config.yaml
num_key_value_heads: 2
head_dim: 64
intermediate_size: 512
positions: "rope"
rope_theta: 55100.0
parallel_block: false
extras: ["some layers without attention", "local attention windows", "paired heads", "gated attention", "exclusive self-attention", "capped logits"]
init_std_qkv: 0.0469
init_std_down: 0.0
learning_rate: 0.00344
lr_head: 0.00519
schedule: "wsd"
decay_shape: "linear"
doc_mask: true
train_tokens: 98950000
Each number is 128 + 32 x the weight over its row's rms, rounded and kept within 0 to 255. Layers, rows and columns count from 0. Numbers have three digits each. The size before them is the row's rms in percent of the matrix's.

# down: layer 2 MLP down (transposed), 512x128, rms 0.176, rows 355-407, columns 0-127
# up: layer 2 MLP up, 512x128, rms 0.189, rows 356-407, columns 0-127
down355 095:099181123107140126152156202169117162143107207150067104085104128128148154122174151169114181178093134176137126144120088142088137132079156125148113158054112149154133152164121136117095184142140083151169161134089127187104122129108130189174120136149164075108094104122113097113183133103127094090118136123157091093140182193114175108079127114193130110081122132108163130152159140161086137192099
up356 103:165188139105133174125155127132160183088171155184120158168111161094097073094130068095150146160133108126155179139150129142185102061105101151180149168125171207156122137124081110157099123087090144175103100121098149095124114167202136104148088126150124130141123127115088144151168085199151093115109091111141121071099098184104064139142131111108170138120143063131143144097155115148159166158128
down356 104:152159129154143109190102147116145096143138165113106134181156059176112109150120129157116154131190185177086125151076138134115134098110129117127169146183090097132129149153106122098096182118065122082124202160136136109097061141121145122110129107107092074112067136138133202145143107123127098116100098180157133142181162106103098152159153151095095041151079158164140101133126160099177180092087
up357 123:167155145129168063137140124110153082098137081156121133112152212139171140126128133183131179146165122137135134158101093077153206110182093094129137141174092139135098131109075150201096141120117092157095144158146114148119118185132145126144143140209161110131149110134082135101205102113141157123171157142148101121144091093113086133096132150171184173192188120133101138115107182055148140110135
down357 104:108122113076071132129086108107084132123165079099082136106068151120135120162147105156118113178178107116075077144079157096094138142158095158180139132126131084106090081095092122109172080137084136118153115171145126093139153167080126067083156120087111157154101163141120046113162169209169054150129136152157142148167091087139120127076134128097157150180142096152130111094105114094146167143110
up358 122:164163216146140124136118052092095198088153101163151108141123140109110107133166202127131116148111082159169191123135117173152143109176189093112135162128138156086114095125139172099098153132124150108085121135138159112144124108150164114123109183156151068117182128154113142164193127167129122141108083130157119102178091119176127152132142157112082062130142143156150090175139168065128076093070
down358 120:109130126112136111058154153162157125150140149136120154042143153128120158112086097094120064155159209098175147124146106130111089163193118118129109099142132072112167143173146088141125236158114122161096134081091144085134156096093107153186087192095137148116153112167130115119129118131101072163173137167147111083132179113119094094123163139113099102121159095093131067142095098128117069110119
up359 101:133152193122144144129028092103099145105127151092085125115148108161150118147143131084124092144122124120115133140081067112177137178130126086089145067149145093190088135099157218195123130152158135116163144167142152174133127121149090139127115085214126132152078077120147167138100120135116091094188137147119176157113117096099194077083108176122101082161133137122120085112127159128108144100112
down359 104:147108224123174141106174171122115129135125172096157107127113125098068085158128110093141132112099146158130093101161140092066114099117121158210103061118186102136118077075136121114104090137160103139163079123133141130098171042154113124120134124129105083127127148129110153186084156060154128146101146135124129162137124182162137200133133112096101105157213145126065140113128125096107117151079
up360 110:146187142120147156144112132101140119082130088150113122187099159099195076127107109180108124070154136123071154110179181070138142107184094114119210115109127180140117162091113097146105159129125130070097102133065114168136106159107100110136115108123103104097098145084149095107146105201171104161126129096147174132099060095064132126150078138135135107085055113138132096175138087127124160091107
down360 117:127126136145117140071128123159096205176152145157115101090133120134172157124190135131111124094118127156138159135133082155117149112150079104105111103109131149145129144058127166220162176180214132118106117087067112204127123095111133138121121124100124190155129136131106142114087092179101154154204175083126111168202134125092186094106116143152140138104145114107156113107184158103103116071118
up361 107:105132121026128125123142101087166213145134143169113161158118208110147188107118126143179125099175121176145163115143134182147151115102109089177174114123103143118119145170099181149134126128125164136154129180137078115117096173143175110105120137177134126169099182135143141078109102206133113118135141124070131145127095127098188056186081114110183138160126075107123117100127141134092103151135
down361 111:166151205145178129183135088113063139100120152120123186089167086119113129077128118153179133138160120133105071096172176120119147123141148081182102144102123156113078153105141101109138178114164163068086113046133161066050106160134085133160104176141144103113115072075115144097100166172152147084091113101177118121124169104138135129112112143147197145136108154111119143136087132118135114094161
up362 051:184155165163175071179084027063216153109054087164143201118141138122155117118114159091133121110130116183112200125149129146108126161119180101116145125166079138082109098143136124123148122119136126114102071121101119154153114179139137107161100115162126074108115161092109172101171060153123122165150109142106154127146090158142140109179058123091123117155109128108125142102122138091132100110134
down362 046:144123157121153111162151161127115092113109131142144106145064119148047078140080102128171084126131134104107068144089128155108107119100113143123171166142093145134134195112126104134130108107126063140111158089093085092160132168166135130111092174112139143066139131120088175087139165102134194153144126205155166108085122209124164142127122081114144170104075152171134099110136082167164132041077
up363 115:143138135114098152102143139115207168155142172136145164147183116120191090152085130187098115135136081155085148186124094137155090106091134152133138137165068092067068134141146115191148071128140081178140115149091094143180180151147183108034132170136111118139110141134151145142130100145113140144158139065133147153163102157113129109142241164141147128136160124098107111106152137118087141141133
down363 115:184141157115194155100134124159130131162084081103171112162137068094143134106139120160117158118160064098086103129164117139109101176103141122142103193155127059128186104103135120117120172120145045155096122105153128112090127131109098098129183132126180141120135108094118062149176118052129168174121113161125132060116137157071103184122176160145091111176103140116160146088123058115158158105136
up364 051:175202115090153082168070059076216198152119113149151190135148156129151116160134146125126114071139115186104176093152195144113088121179180114138181142150088170086113133138141110170122124075135192123117114101112133151168176119119148128140100149137127089144092151098117150109171095182152157152175094152132155147145106181172134095130089129091115152159101094149153103156132125103133119144122
down364 052:092117144141163058158130120099075128158109092094150213186127136129067112129147138093105068132155129173088105101160132120113136174168148098190154127096095081188102116140120118164122153125141108080119098145110104176121129126124131122137097154138155100123139086129100090124224213163086125123130135125142147168111066141125107119143098112123139113157124064168090102176140075163198084105154
up365 050:174174169113152082162116076106207195125111091141112147170127132124184147130112140132150122093115106183112163112143140145104141060151154088149145130198084134112117109104119133160178164099140165121153137127101074175158163175125160136116120145183163089104138167061092136055153056169114116161147118153099116109104101121194094084159118188145075126133109120105133153173160157090137128134112
down365 048:138132117137165114116135150082139142112048127088070118117090051142132137123134123155143160072150093139091166097124133135130152163107133065150134015197194143122118136159152151120124117136119146137185152129066189152089146128153140091138108170124127120112144149160168071104136089161172038136132090083082134078112131126135134108149100143133155099114126149173162148110161095058168139118130
up366 099:125119135100181190158112118094108126073199108103088101138128185087166113164170108099105136085142141153132193141102113137137129152190139155096159134147143180100138137159141133143098112074126140098110162128105150116127080145120170127101103105170133100128154096068112168105138096203118131097188090118166115188144088099126083088087165141126151159162055104152208123178123165065142149142116
down366 108:149092142160124106096142167145082114122152090126156032081110147120162095143120115099168145105153146120153149122127119115084102165196140078138151146157103072104136134072131098161138093129140139081171198128119109121074115115070119097090117132080113098109114149121073102064107112195157074162089181103175206181144114131171069114080132141089147152150122116122156173100118097094126116110120
up367 052:160194181121139101195104071099129178115121111105146143158151144143137127109115157144114085109160082170135192105154178132122117134181110103131161102161127179117130140070110146163190128100171147098118090064116137156141106138108120127169105147146146069104162157062086135087172062183120136142149079155106182163149095133209117102163104166126161133168123103123106124127157164109137070175145
down367 049:082118106126121126059160157120136117086121143124074122165137144140147124127144135154110007122114117102156162133180121080177130146133130104138141095138132124138152116130135137156175163113154094115079161122059163146120155067091177157149092167134136153143104137137158107141132135115248131126132146109123142135165153099114136054146138130106123162039201122116157118107127141084052094081123
up368 055:155182137131172123163088080068231162134094130128132151107129125093162089155112135127150099105138102142104159098158223123144118055163177120140147101185103145101110128135118134169122147075127151143132154087114101146166135144093130099143087143170152069116101161123102161096173089150133134164178109159071134139126122127188121090149084150107066119160120086131127142185139200077118091129127
down368 046:147181120137122133103118056125146129034114161121172136162109073132156204138125083153095085165139130061122091133129155100123116134124164165149139073085136113170124143141102080101188135163117093143135148168109080111103158134156157160119138167059105111151154102212124134127117160200125145104154123156136081140095121076183186127114084123120148144097088147109140146145156148205106117103098
up369 113:148119170108117049139084087131181117140147153107102103123171166153131151104142081058158107090130085138104154172110129161137130138142174063093154153215124116132143157149129124118123136111157131142168154131154138158174157119175122116177113176220174121180089119072131116094115115107146158086156143107074131137169142123112168124112076114133108126174142146131165097218159156071089119132089
down369 103:110089123165174132145096193158144147130188123146173128102109208098103146099170133090076142149130083118154085140152080080079192100132156088151136138091117089188122183180101140122142121138113103143095127075061141146122120145171106091124147106081142177109147122127098149147147119100053040095087128106048112152084106137127125115082149127184155144150132095114110131144125137130094133117088
up370 105:191122129092192146207095143152252152120147100101141125123168140123151086141059131157162104159136123076137149136096075106121107121118122140109156149188139128180153119134142134146165153126099119142171165121158156106134082193158149130087136139124105115089161133133136148113187087189184100107094104130134140144163142157072124125136125106143121174143097076127150172120077079109192149102175
down370 110:117076139080109137182118147168161178104132143094172130063168129121107110141080141125154128126177159157111113096133165143108127105028095164109099116108126133174076102164147090147125107125122119151176138137134127127136116155122160052060108145105124136093139095151087071136146138124223066131130167115121189082137114086129080114157162101124112118153131088161146180042116160138159151098139
up371 110:163127134117099154175104101102156141153102098143176116142139093119186164146175194120238099107109089092113137118176116115153153116105079082130123164156153118091135087150044140136139133070114088111117127154143130158176093119157091137108159115166112111150107122141132138132140108152094138152092121182127155129178140149115179145233128121146107143085094111090120152110165121039188112141083
down371 109:071072101137128154111159147166130104104136159156123053123124069087148019227089134164141119138152167123127086119125148100153163149189130160118093137101142137139123187128159108145155104075112132117157153126101088111153133090128134152100068125108088078099102165131149170166146210098089124124113115135142126089193119161180126150109141094123144129104142120102165124194127135172152121167155
up372 089:133185107145091173126147113158142103146096136089148115154175124095161123171194209113163171112139141171101157156150114070149104102143134136202128145123124121082111135144153147199129123098126132123081114158146119137148128118117125099156076114195098019062115139127172187154161129116139158160128163173092167107166138189105127171158121108101148111116162124123180136086114161118166085164095
down372 101:089138085116142101214113115126105140168123096173186099117133118117141140100121109123131106082134162107097127144122154099070198105126135116136139187128092093121163159150109106083158136114150091123142116129123127154045161120081114119102122204103126082164127068122135092082130185127170147146103183123186152060077124101169064162119120065141165147152092130164121153151092166136182177101146
up373 111:138201137093113070111129058109172181163152161163150220103125161127117177125142152061196115148081042094170123100140136122154157136092145083162108144172140126126134121131097086112133155118171101164106092121143088089178148096071119147138120129124098093119101144145145136109134114102123168110108120193110140086185130135087129112117116069102176114106136130148114108195092132114189104125160
down373 108:126109117129128087100184123141180117103170155125162169098118151122099193175138117120109102107120106134147144094106093119098125153100097141133173107154163155093104075145128154138104137236086070200133113121178131105108138077155165149112095143106078158089182112140181103123056090146106153149065137085119096152121116106153096110054100146118119139109131148178141135123081113165142193170079
up374 101:200192123188150113144152130057152087102065123139127204091139179127149171158156105184085141052167127155139138098165160133100108136172181098188191107140119131176154086117137126150106115107113149109099139117119145100130134176074123160166138120144159113096137143087109131136155123141138113098133141109145078125097154128079145083106062144130140156081116081102133143194081134149177108087097
down374 101:069098083089121138147116168128088122147118105144132145077113107130106076121112116099127061125181129111152159120120156090198120059149144165112107128148117075102154138113136136145122138142202150185172105115184126130067086125083121119087123101195137101129105101122044123170070097126100134146138091134107056128147142102083136141087154085048147067079088125121136141137158132105159136134174
up375 116:125127120120168152102128090110161119138068226120154118169148142156128199173091174116129150140180125156131133127103129142129083103152122114131119150192141113171107135197100190110118119121166180151138162143149136146225126119108129085084147132167145105125054121103108161107129098113083145188131133119133100128135062110188147116096140135150116075173099167174126168098189131091176157104100
down375 118:151090134099153149117103065176085097127131110085183113116143074104137150124137086158140121119062149100111079110123178141187116084132140156071131131151172075158123117132072127138101065114105144084112130204127148085137138136109106107156135120110111133078152095149161176150106169160160115144136110116120095087104164112182102136165173066172048154177124151113096191101145160061161126144144
up376 103:112140215135133159113131111112130113115105136065121137129101218080095112145134099078186179101107143115160199149088114175091134135163131161163162157158172101127113115109137139137167123117149162127076164117084146168166111100110144122138134109203112106134186133157063182098150081194117120099119095093145102133139161135161098056081143106135173176139105118115181103129146160071132148143124
down376 109:111125131110134123128161135120123113106155160140169131104159173130126122055137078148143126123056118113144183203140175111147116170144082167133134102087152088154086072083113088128117089118071191102112164105093136088128103132133170124149124083100092160136065143110174180142135123133203069171123076062162136155102140209086125081106176125140130144086118141104109130134156100113160147107086
up377 100:134163125129124047191092074091153157127150091139160177119166142129180087127094126102136125126177148150068158146131136166114099143167210133165212121151092150134137187077138148095164150099129112089067129129167159149128127108124168112106110206143157119138173103055139087110132119145187108087136154137075110098108126160103105116118090094131148182141095135114136138126121157162156133071176
down377 099:147086122148122131081158149112071159135142159085014121137160155122109068182089156142119124133078154105175117109116154126072121117126176183100096120124152133135128098091097156128131129146164185169128093141139174193129107152110140171110101080139098155105083151110173159144090144137122105114122121127094161152131134126121130157084164171030111170122122136114054126102127071054146113163092
up378 097:152126133156175090130096111143200141080123111122123122204153095166125098123117099090115115156142145158060132159134105114127145166129175114107150070203082133112162103191138097105129164129145091158090108087096132106165180136098154187183161157120184107125138103093117144133160122137131144092132162154116068087074148136179096130170114084207114187126157115142186165152086133160127138082135
down378 099:144093121070099143180196163153142144125157146143104139164126182087137080107124146106059145154108180150126149181096188031175192211159085138109138119141102147078127119131074122140123208152119144138086157135117187110087142163085157147187129150112091124095098143091138153098085089126098138087140111122138112123141151118071167115150134082146172113110109127103131109132155124113135131172125
up379 054:187190169133154090152070085058195154167084130128135192088120146115152125159141140124145095089140107172115190154172154137136094120157168077135173138172109161111118061122134113150128151053149143116137117068066106135166139147091134118148118133134151082114126168123088144108187074125185152179119095142119129133139128132155082107158121163112139165135132086108138129160112137076121051174118
down379 047:121163113028125086017120115121112140114135148122150147123145157114159115154161090117177135092143143162130094136127088157143119114136140167173120086162101110182195145149146174093146138208156153184099154106177140129074147136110139126134121104118125103170092068112127166127072119094121133204138185187086146133144077149145158096111144162120059107115129108117199121136157124148128133110137
up380 111:135122148125143142164084114124166127160147145092113116198088127127141090171143149051135122153147065099092154097112122121147108109140151119170145125132140201162108203152143130141145138118162114117149130131080150125140122077157222152112128134210085115035173159140137126062124106131112105124095126123123120155137093197107090106093152128209135134131102110197155092145165155151187137146105
down380 113:139145099093089060098102140176131166160125119113122077132130193145141157149177114150110136117058080090107092109121119107189135114063100166161169090138130145139177116112072177113127117158109106137129105101155069056119104087118144154130108138155118145113098107152173115084131166043100066083121150071106087140077095070108151129139106084138148141161096103118086124099163112148093106166092
up381 111:133145142095102149126118119110184114174106117149126146070094186077125093115168113088112071124108121126115143134145132105160112126130130123105127109195166157056065101078092098136176152107108159141161127146131129109156146126191089140106194196131070098125075133133144142086125118187161123170088126117154086132145108090072207142148134183103165180125156099143177131185067155126127137166097
down381 103:098090164137129104159177148149094120143153136122117125140099121176097173113098122096102114055160084164134080147230132124117142160129064121180182130114158142104117111089144127113110165097154070072149138121119153173102114115126080183103126145181069102106142115083195113165097123124117141111102124090163133116183155116156064174137071136103118129141153169176084103139156078085132120076097
up382 104:138163127101132106135118091060130108125106113158072130140150185104170162059076122142149152135085112130147152074143155153146098131155111083160107119162137123116062129137140105165105203136140065174154187135142178086149130067116115132186125097159102151093150163137169079128116097163096201086160132140108092109205111125173132050101114124145153147095114092079143139147107142156109110122177
down382 109:108133068150127070165117167110135114138127125129114134151064106143116063128108101139083102114197142077102121140132161092181107145116158077073149146147061046103171142148038133087134092100156061097166115171094165167080187120132158157120152135127143139074122111081139110100147166077118064114114105162122149122138119148165119139125067149129127107092087169130120134143133143112179126087115
up383 052:154163154154166085191093077091186159121110118139177169095123164121151112124121103161156112066155138131092159126177084097101092119175196121152162118168131204141092106120171159134153148075153137108101123130102098116151135133123132107157068159165129094118140198103057165085153087175142134149131108162116180119149079129189114115160083141098105137174084128167116146124137151083186140155110
down383 051:139151129126111117165146105095108152112161125164095104130102100103118232191115136115091160147059145118110127181146151132107169200098148120121119079136119140173105132065138098098135096131125172109095128174148156153145102134112102115056132166111081143161137191114094083100117141128146106137139147133112108095126144098134174102153142103133159148152045092117179165121194064209154069134101
up384 098:123123130067102100132120116103147166102164120130119110124118120107131154159185169154178158101201152126117183166123143135091148140148169059111151181149144199152088111106125098114162119166200118111160146132159133141154119106129176158100113133147095103166169102147161131121103118133172162119146102149078085137208116131162093136147099129155154147129172060085199099185066166100186149166168
down384 101:128092146077136083149167125159153138072169093138183155180126071145067135186149167157146113136170125132133151175125118144087132134118126134137125171196121114111126180122113132058167115105146121152164080134109165085131103153101109058116184115124153094078172197150116111162175140140159132120133199148167114099126153157130149173124119096129081098124174188162167106151114060079144094114109
up385 055:162153155115158112211074044103184165163076141160165161121127155152188112142103122148163101069132083154095186116157107138106096120143157075128140099147114134122108140116137128198155139063175159120088111109114094162176112117114159121198112111132149066127118193111087171116188101130109130145108121117112181156097131157153112086101072133107167162151096133155151131134154156095174110106141
down385 051:080153075181080153111157149103156089128023089134122133123149110146102128141125139132130083149153106098116086082122126158136125126085149099121177185140099121161141156156146125164137086152053160178197102118037133120116131147139179128132141104123146089052113126157071103111137189163100145107123123182115130138120142125128122092143110096162111085182032129144163115159084106124129137127153
up386 088:149158142175117151127165115105116112107099093206083177139143165101129118077151197103110139099095088090184161100150166187145160092156141135148172161127138174129070132108125176155160092142074146120115152113081179146164095085150130113126139078136133146070173108163095138126190111141102149134131136094145094110168151100140121152190079096144156186090163077122153089187169116136129099165092
down386 097:117086128093135144140148195151114136109115098155117083086094162156146134061106098111152127126072066109148115127126136146191191077146119097159133138132170094118055088150143174136082135143096147189127106076133172120175098084112126148131143139125128130098143116155165135094120112150094226133130123072140053074100150109139111103128075083173184151146081106141116141169153153112073124111094
up387 077:144162146191122092115109087079106097130116102077196128128094158173083112147161098106172167073154138097133121035101114168081132126171128085157114184124179169198118099179101121171138115110144070098154147134085172091142105138161178128179134114105113091109152140106088120096126129105178138154114168154047190133138094110149105122109123109117164139156117084145126137124128106158096095161170
down387 083:059133055151051104072186254140133134094129146068135109114090142154155115091101096151132105148156147129116112094079077178152135090116127109122146078162160105164140110141108135144097130172142121176108120071083081103138122152136119163179157179095142096145103113112091130087161163170122104159089129145155100080128130122151150095115130175136089129121133085161153137078124145115184119123147
up388 112:126172141139116144139132118123115079132127129130110123119119112122154105194201112154154123115143093075084174082074068142186129137078119119123167153137103126141147153135075184174091147174110148142104095097110120186160111128125135129141118101124085137159111091107177202078096092151162150138140117105178150111135105168083188155148157087202178085147162165119074052144106141142134080135073
down388 109:148124111147193182137144130112113140175148148093153137120103093190208112159126129149105164083148085117152096060118107145127150191111108122172207124160087141124138133171140116119106187116189137141136134136121066099167133151150085091068138062078127124145150094104180079137071167128106110138098098143134173110113136124160066109092125174182116139134080126099149114112124078126190125109159
up389 101:151127149177090206165108132079115107156177088131136121071164168128195159119136118182140107145132089128102146115165104075232111101127109144098110140142117158111139131123102076129187162141125109151064139100144120127113102155134090079116166098232107103164133108170104123115149117107078164123197123141107103163131094106141154092087093103076129115170126141095177079116132143090148130156120
down389 101:120010153148141156145170117146055094128127127138127125122121199125113133064120105149134139150110168098086071087118143108149154110105119111139082137119145130120182158111137077083137131125123103143077149153161126070119145127116090123135123077144117111119118132120130067134135255100109187127102188104162134128149146143130139124164117088126094108106079142119145176147138190109161114173131
up390 116:132123125099117165128096089138125149064161174153133171111145125114173172117150092072174099181136090167166145138096129139170073138119091152129147119156146128074150077142129178083106145138134148175073108149153043198157083132119084098138107149127157096127107130131136170154097094154170206136097093120158108080110107155151157127123102121131164148179044181164169149190122150127129138100106
down390 111:130124123171125158136123062091145126139134128139130148063144162119142145118116147133119118117176080100139118146105121157109155138133150128138128162141155082128106173197129105198142113139134114125133147149209095143145135192133070140122087175122134119107110150104105083223073150099141210138045122179140158129084102176155197102071141176105168138141071137147063127108144139073143123129147
up391 125:149119161118113186136136109141147187077161127122134107086153161124132068143175103114136062131136098125178154102147090150157139082172144131123130150151162198106100092175163131145159113105136140142105087113119150098125103201160130134107067122123066045108164126108079099138210115142155148134119086137127129145176163131162166095160182172126143176137130106152186134159077162045110116109124
down391 121:130131086172116134087128161069135155124088112153154119148170093125145111114113060102147120106188048120116145142135122136102085150129116082132138121081133116075116118153113143091084144152120150116172094134142065096127061096068082109177116105150161103096125133115128140174128083130118097096131112159035091107206149141152113145130111096141129151116165103081173056132174125026129118113135
up392 101:167107118110126065109112139066151107083108101081064114136157160058115129093128108162152153092174149157101144175118087161100102153148161124179147106111158170103121192153138111138157086158134103145154163135147168176133067194116187155129114180118201127108118088100140110092167125146128105132106086158125135151125121110099099116122188147099150166128148053163104118091101170089111165136052
down392 102:138107102176122135063160180136142180127132080113151078044126158122145105127124149139206131096172150087203195162105119113087070183150112062130104099093144118129173167155129151111152085145102100139152129130135127109155153175094144119119127141113156102125116080118058128067115070142126094150095089119097165151128135100145098196124138123074099159152091168077137160113120103111130082128144
up393 041:169161165117097097172137017068159194083113094132182181114133173142143123101120153139149107108146103142058166117190149134125113131152131073095166106170122140098140122134145133139124127085163148125073112063118099131159132181140114100134107128167138083103111188114102146104173057092137146130148071100141116159135111146162076118124059145112129140167113125114178159127134173075152091140154
down393 046:140098134165130135192145052125119146124158128105127080140132118131139128176084137157149087127090106083123068121098121169163180117130089132109105153083080050174111118132114165138109147166113088131095143139151084118113104082177112156110100132131119193143142228131056163138092228132117096126101068150133131129144095160160161119108116093129125138071142116088180096121089117142139080099144
up394 091:108123195168082140120097125088147150098118082125141129125108141087158139159127124093128111106107140107113159111128082173110141074131109094085173176144143136088082083155168177190140147127127073116117080131109135149102065098174085091061130139196096126170128100163165086057109110111161140142146087172119142146139119097158125120102111120172063159117094092086086120103112134124173123185045
down394 100:100101178084171141129150126148135053181132107165177085179101105142136098174148133125163181123158176106182119093143098148131181144144134094119073080117207131181166116167129139063136201122103185111126180126174138113175112112112126075135137092129078108136093129176147123107101181053122161163131135144132109132201105161141147135155159127165107146118118133162102124119113159146136150181107
up395 117:161121128107133129136087105114182126141119151104123140109156110106173097167104129160091142106102180140161157171152120124075029181087166116123204094170092152129058136108148114130161171132153113137140162167144147152081120164121093143132085135200172135090139173155146115139164104079166130116148136121111152101102092097094140131090141187140178128159188018139156152146154179121137121130152
down395 116:142143152142102068141121110090132156119118155137148132097075093137075165084138156139121148111101139131255127150121098101163136109146178091159118143095153178148092151141111093115132109157114120149097182118185146102132115113156078119125138147092111104088100206142126123074125108127100091078162076131139117110093103076148115090097106149117108132185116097170112125178142157106078122198142
up396 051:174187216116166114180036091097186176135093147162136190148132186119162116099129159145161116116149111141102196123128149121134098118176166106149114126174111142126119124129124150147166120104169132126103136094106133142173145120135103108129031127178151082119127187117098130095183067170129144136172108172147125123115125140137097086107105141103181130178075091139157131196119147104146116127150
down396 053:147122123117162112106145179146129099169146109158057154168123115108124122145093129124110170148129124132057137114111088100127112140116137161160208128135143181157051133150118109172112084141139150120179166110109115104190178108140111114172082041133127207113125097133170124101045155150105117119143159077077098122122144083154116099150092098062131128117115121121120043173164076111121120111110
up397 060:173170155144175099154107069041183149126107116153170208128134186148144120117105151119148101092127107160097196085123150170116058107153132085117149097168116152103115144156141157126124131105159143097180101094088062140176134138129138129144133152197159054118079142121091161070208071128156172150137087137106151111110127148139117109137102140107123148152139134126148123137175166092165112134157
down397 064:128089122166178113127113115174100137135177171098095123137132098128154104116142101116102169134111158144101102188139149050136105139171121029125117112099121105114147114096159130144149198081126116116122143112133107130105175104169182149127098079112170109120183126112166127111121140171138129120144128103160159116130070116149108168053170128160019040125148130124119067081095145101073137141146
up398 107:152159126112113128146147069118178114133157105117067160133112187118176137186168209117139148186112117079093122126103065123072132115076129079117150139119118157067089155130083132108194122134153107122163141111072169127173181142155144138134113150165135131154091208164113141101143116235119145168106095121132163156124139092113113069150127123134148120151157079110091151105126108172093142160106
down398 108:099097131154082121134219145120116140100073134099107096142065139129116153098148147130214171114124154106164134172105124116145168103102080126092116139127134122154100171089192152081134140143130147127084118134125200078129120118172100171114155144134130179108117095134103084122116104199084134175122146103110176111036128143118110073109124129155169142176088078183114192095116152157085142106116
up399 053:174146187156130106177082080091168172145117106113151166113141153063124111110098139127150091102141082146121183129163154127127107028151157114121179107166088192080096116138087130162171140097172145147120125073046071132170146133120116139188104130185111088115123153118081158090159092141123163151165101147092135138124100177166132094116090145103113137177117109128152175154157108098160116125094
down399 048:163104100115137156120072089094122042107186098190158135157180100155092090093128143133129188144199110123099109091103166130191128161070145151127109140133108119098147175156074125197123133113131179115200165123143141092114111129090082113162095109120127089141130140103114139175105104185064119186110120216109140121154139114142139114186106094131166157092110108164132110118154104148127158125132
up400 102:142148122203113152106157125095163166111151183191153147161119164102159103112183100086114109130121137133066207128151105180171062105098186117092196167136154153122154106106087120132148090158156156122085068128107099125094108096158103147144060157125103134149157111100135121120109068215099118143122137127143070111121130174125134139096080121096151149128080127088093105099145141121074096130086
down400 111:143124144142176096114157176128110130093139204148078088185124118159108081200129121146075131113212169106106137144080127107105102183180048126121177129160138102155155100095112154067093140095128159079115141154124116121163143140168153061117113120144102180141117134093146128115137142133166141112143155106117109110134103133146133101126209166074118135078148224165134088144121104125145168108099
up401 132:179160177104163134133156078125106173115073140127172176103128175099103106177154207132176138071143116109123133036163107146157076146180124137131107142153122125075167122154112134177086101079131092150100102127081155110151093143109122142144136166144107038088150115136084139075135120127162118155119104122086149169097130121124100154178090153078084124124100172142179100167104151090081103128117
down401 121:134112140095127122112151118114116109118125116065129155148132146135107097092116135099136149125120181051135203108120174137113106182133107091100087089150115128088100138124173109132101052045103107126097136154103207136117157086162166118217159139170159159094110115182166182169150047156116134074187117150127155182125115135133139119145106099107103079117108179130123167138185128118114157110146
up402 127:127185136102106079137144115081131184145088099129092123148112147160130125107117200139139116128162127134124149088086161133163134093111197113148134144124140143070087200154085143117108109129161160146097088118108086166160107129181153051175117140134108060137070168161136116126179103148099134128144097120101121141115091160173158093118110180120130094143106094124091099082243119076166086107139
down402 115:065113106152099126101176179127112144166155080139125104146121110123146151083115128107135104165095148153122135131103138106165067202093087158062098178177157200193139132122109146141128120178142166169206096166100113116101130128156162110166095071159119172163120121133140088129149101132186186112154103158103083167069115150123085065122128122113167115146063144129144094180118136130115164136154
up403 116:120151183169099110120117117148137116118105145070120182137098152062127150117156100119094088080161114129115178111144117053152170092200115087122160105132120128066105093110145108138176166128146184107079135094176138121138132105081166102104083140159132124119175102081171077128166094194124159151154133141147123170093155104108139124134112181134146159111160101122180174168097174111212147121071
down403 119:121119126077148123067089171099097169113104113159125179146181155103119123096133135091097103073123121118151136161081112168183096081112129120102154137125134173160153095133141149165105072148099127124166146141143161161067117119165115091157110122101125130095136097094101051105117125111113120126138147104156031148147085053085180088129114086158119133056124187140155127097163065107142124202141
up404 106:127184145154112063129135095060161126080132122096132171173155147085153147141145152115154176143128104133145118113197120137171071098195182085111145166122112182117139112110130074146165106147093121113141068054097166144149125171077132131133104108134160107120137117075070190103189116100153113228120146124108127122129061116151090108168105126109118123139135089107135117137128108142164190150100
down404 102:082070153090086130121151162136080170146118143136112137133074114162096131124101139155168173114155085150144099152082171140140105109112121132178022192115157184138172095186079166136140117151105143153122107115119087186122051156102173066129149190118108176104137125169094114168133144130136147168087118105096165107158133158174100115101103100086171113120075108128091136177156144117115119093114
up405 105:207178163182117119109113086117138121095102149122105167119202122097184122150180146111132153116135109103149123140129075145103104107164112083152132160142154178138057137133107099144167103165119094152159101081104142157170056160088180114093109173116128098109058171124073130068135127135114156128112144104178122157117126103190156145194136123158135075136167108173099087155153127159185091145115
down405 097:124083164130123101115170166114141146153202211127101121135163159055145136134118124162113164094147123137101109201146131120091128164147065145150082069109107146121159115129180127134146106180100120038134150162141099155111120109114158142143062151115065178155179113166157157198145128099110130171118108110165102091089160081090134110153100142135137149096133090097170098143126139142154154190080
up406 096:139131138119123100149056136134152133110131122087099166182118173122113115090185173119149132097134132108080142179091112161169122162132111133196134156161110149146177103088168132204096136123160134102130142113142135153141094134146137094152102168142193072150175151144107177135140117122160119126177142143139109107089034106119076142147110167191061163079068060143104105072071156128129145142137
down406 100:080111130097119147158072195160145136076129115134217154124129185102113136121118117125158100168167141127100116148121124151067054115050143137112138158136074124112116200127126133137125129128173159100139131165074092148085072102100148112078102112088141072123114135097152105156137226139167176148083114129199178138087160133108096144127093112117131124136146167181080152122160148124123152108117
up407 098:135168115142129101115136081153175178100168077101136135087148192082167157123127126110105147117189124116152155115145109112122170177114129105093167132156089142121162117123181112158181155161105184101076166054140162080112167140145110125134158122171126126143149118063139099169106103116110092122177051196080158169112156133130168108148118195081185170116140141108153188147084108095106123118128
down407 108:167141136106123188118129154174146162138093132118129100145101172126157080110101122141145081080155102142085115154129085133114174138161070135063109099112101117143171071114181139140108175185116087102139120082116137102174153082138137115153116148105105204088136091128112044120120156176100133175131154098125187118127085139103112077127133152215088104116162069114159109086080146159105102165089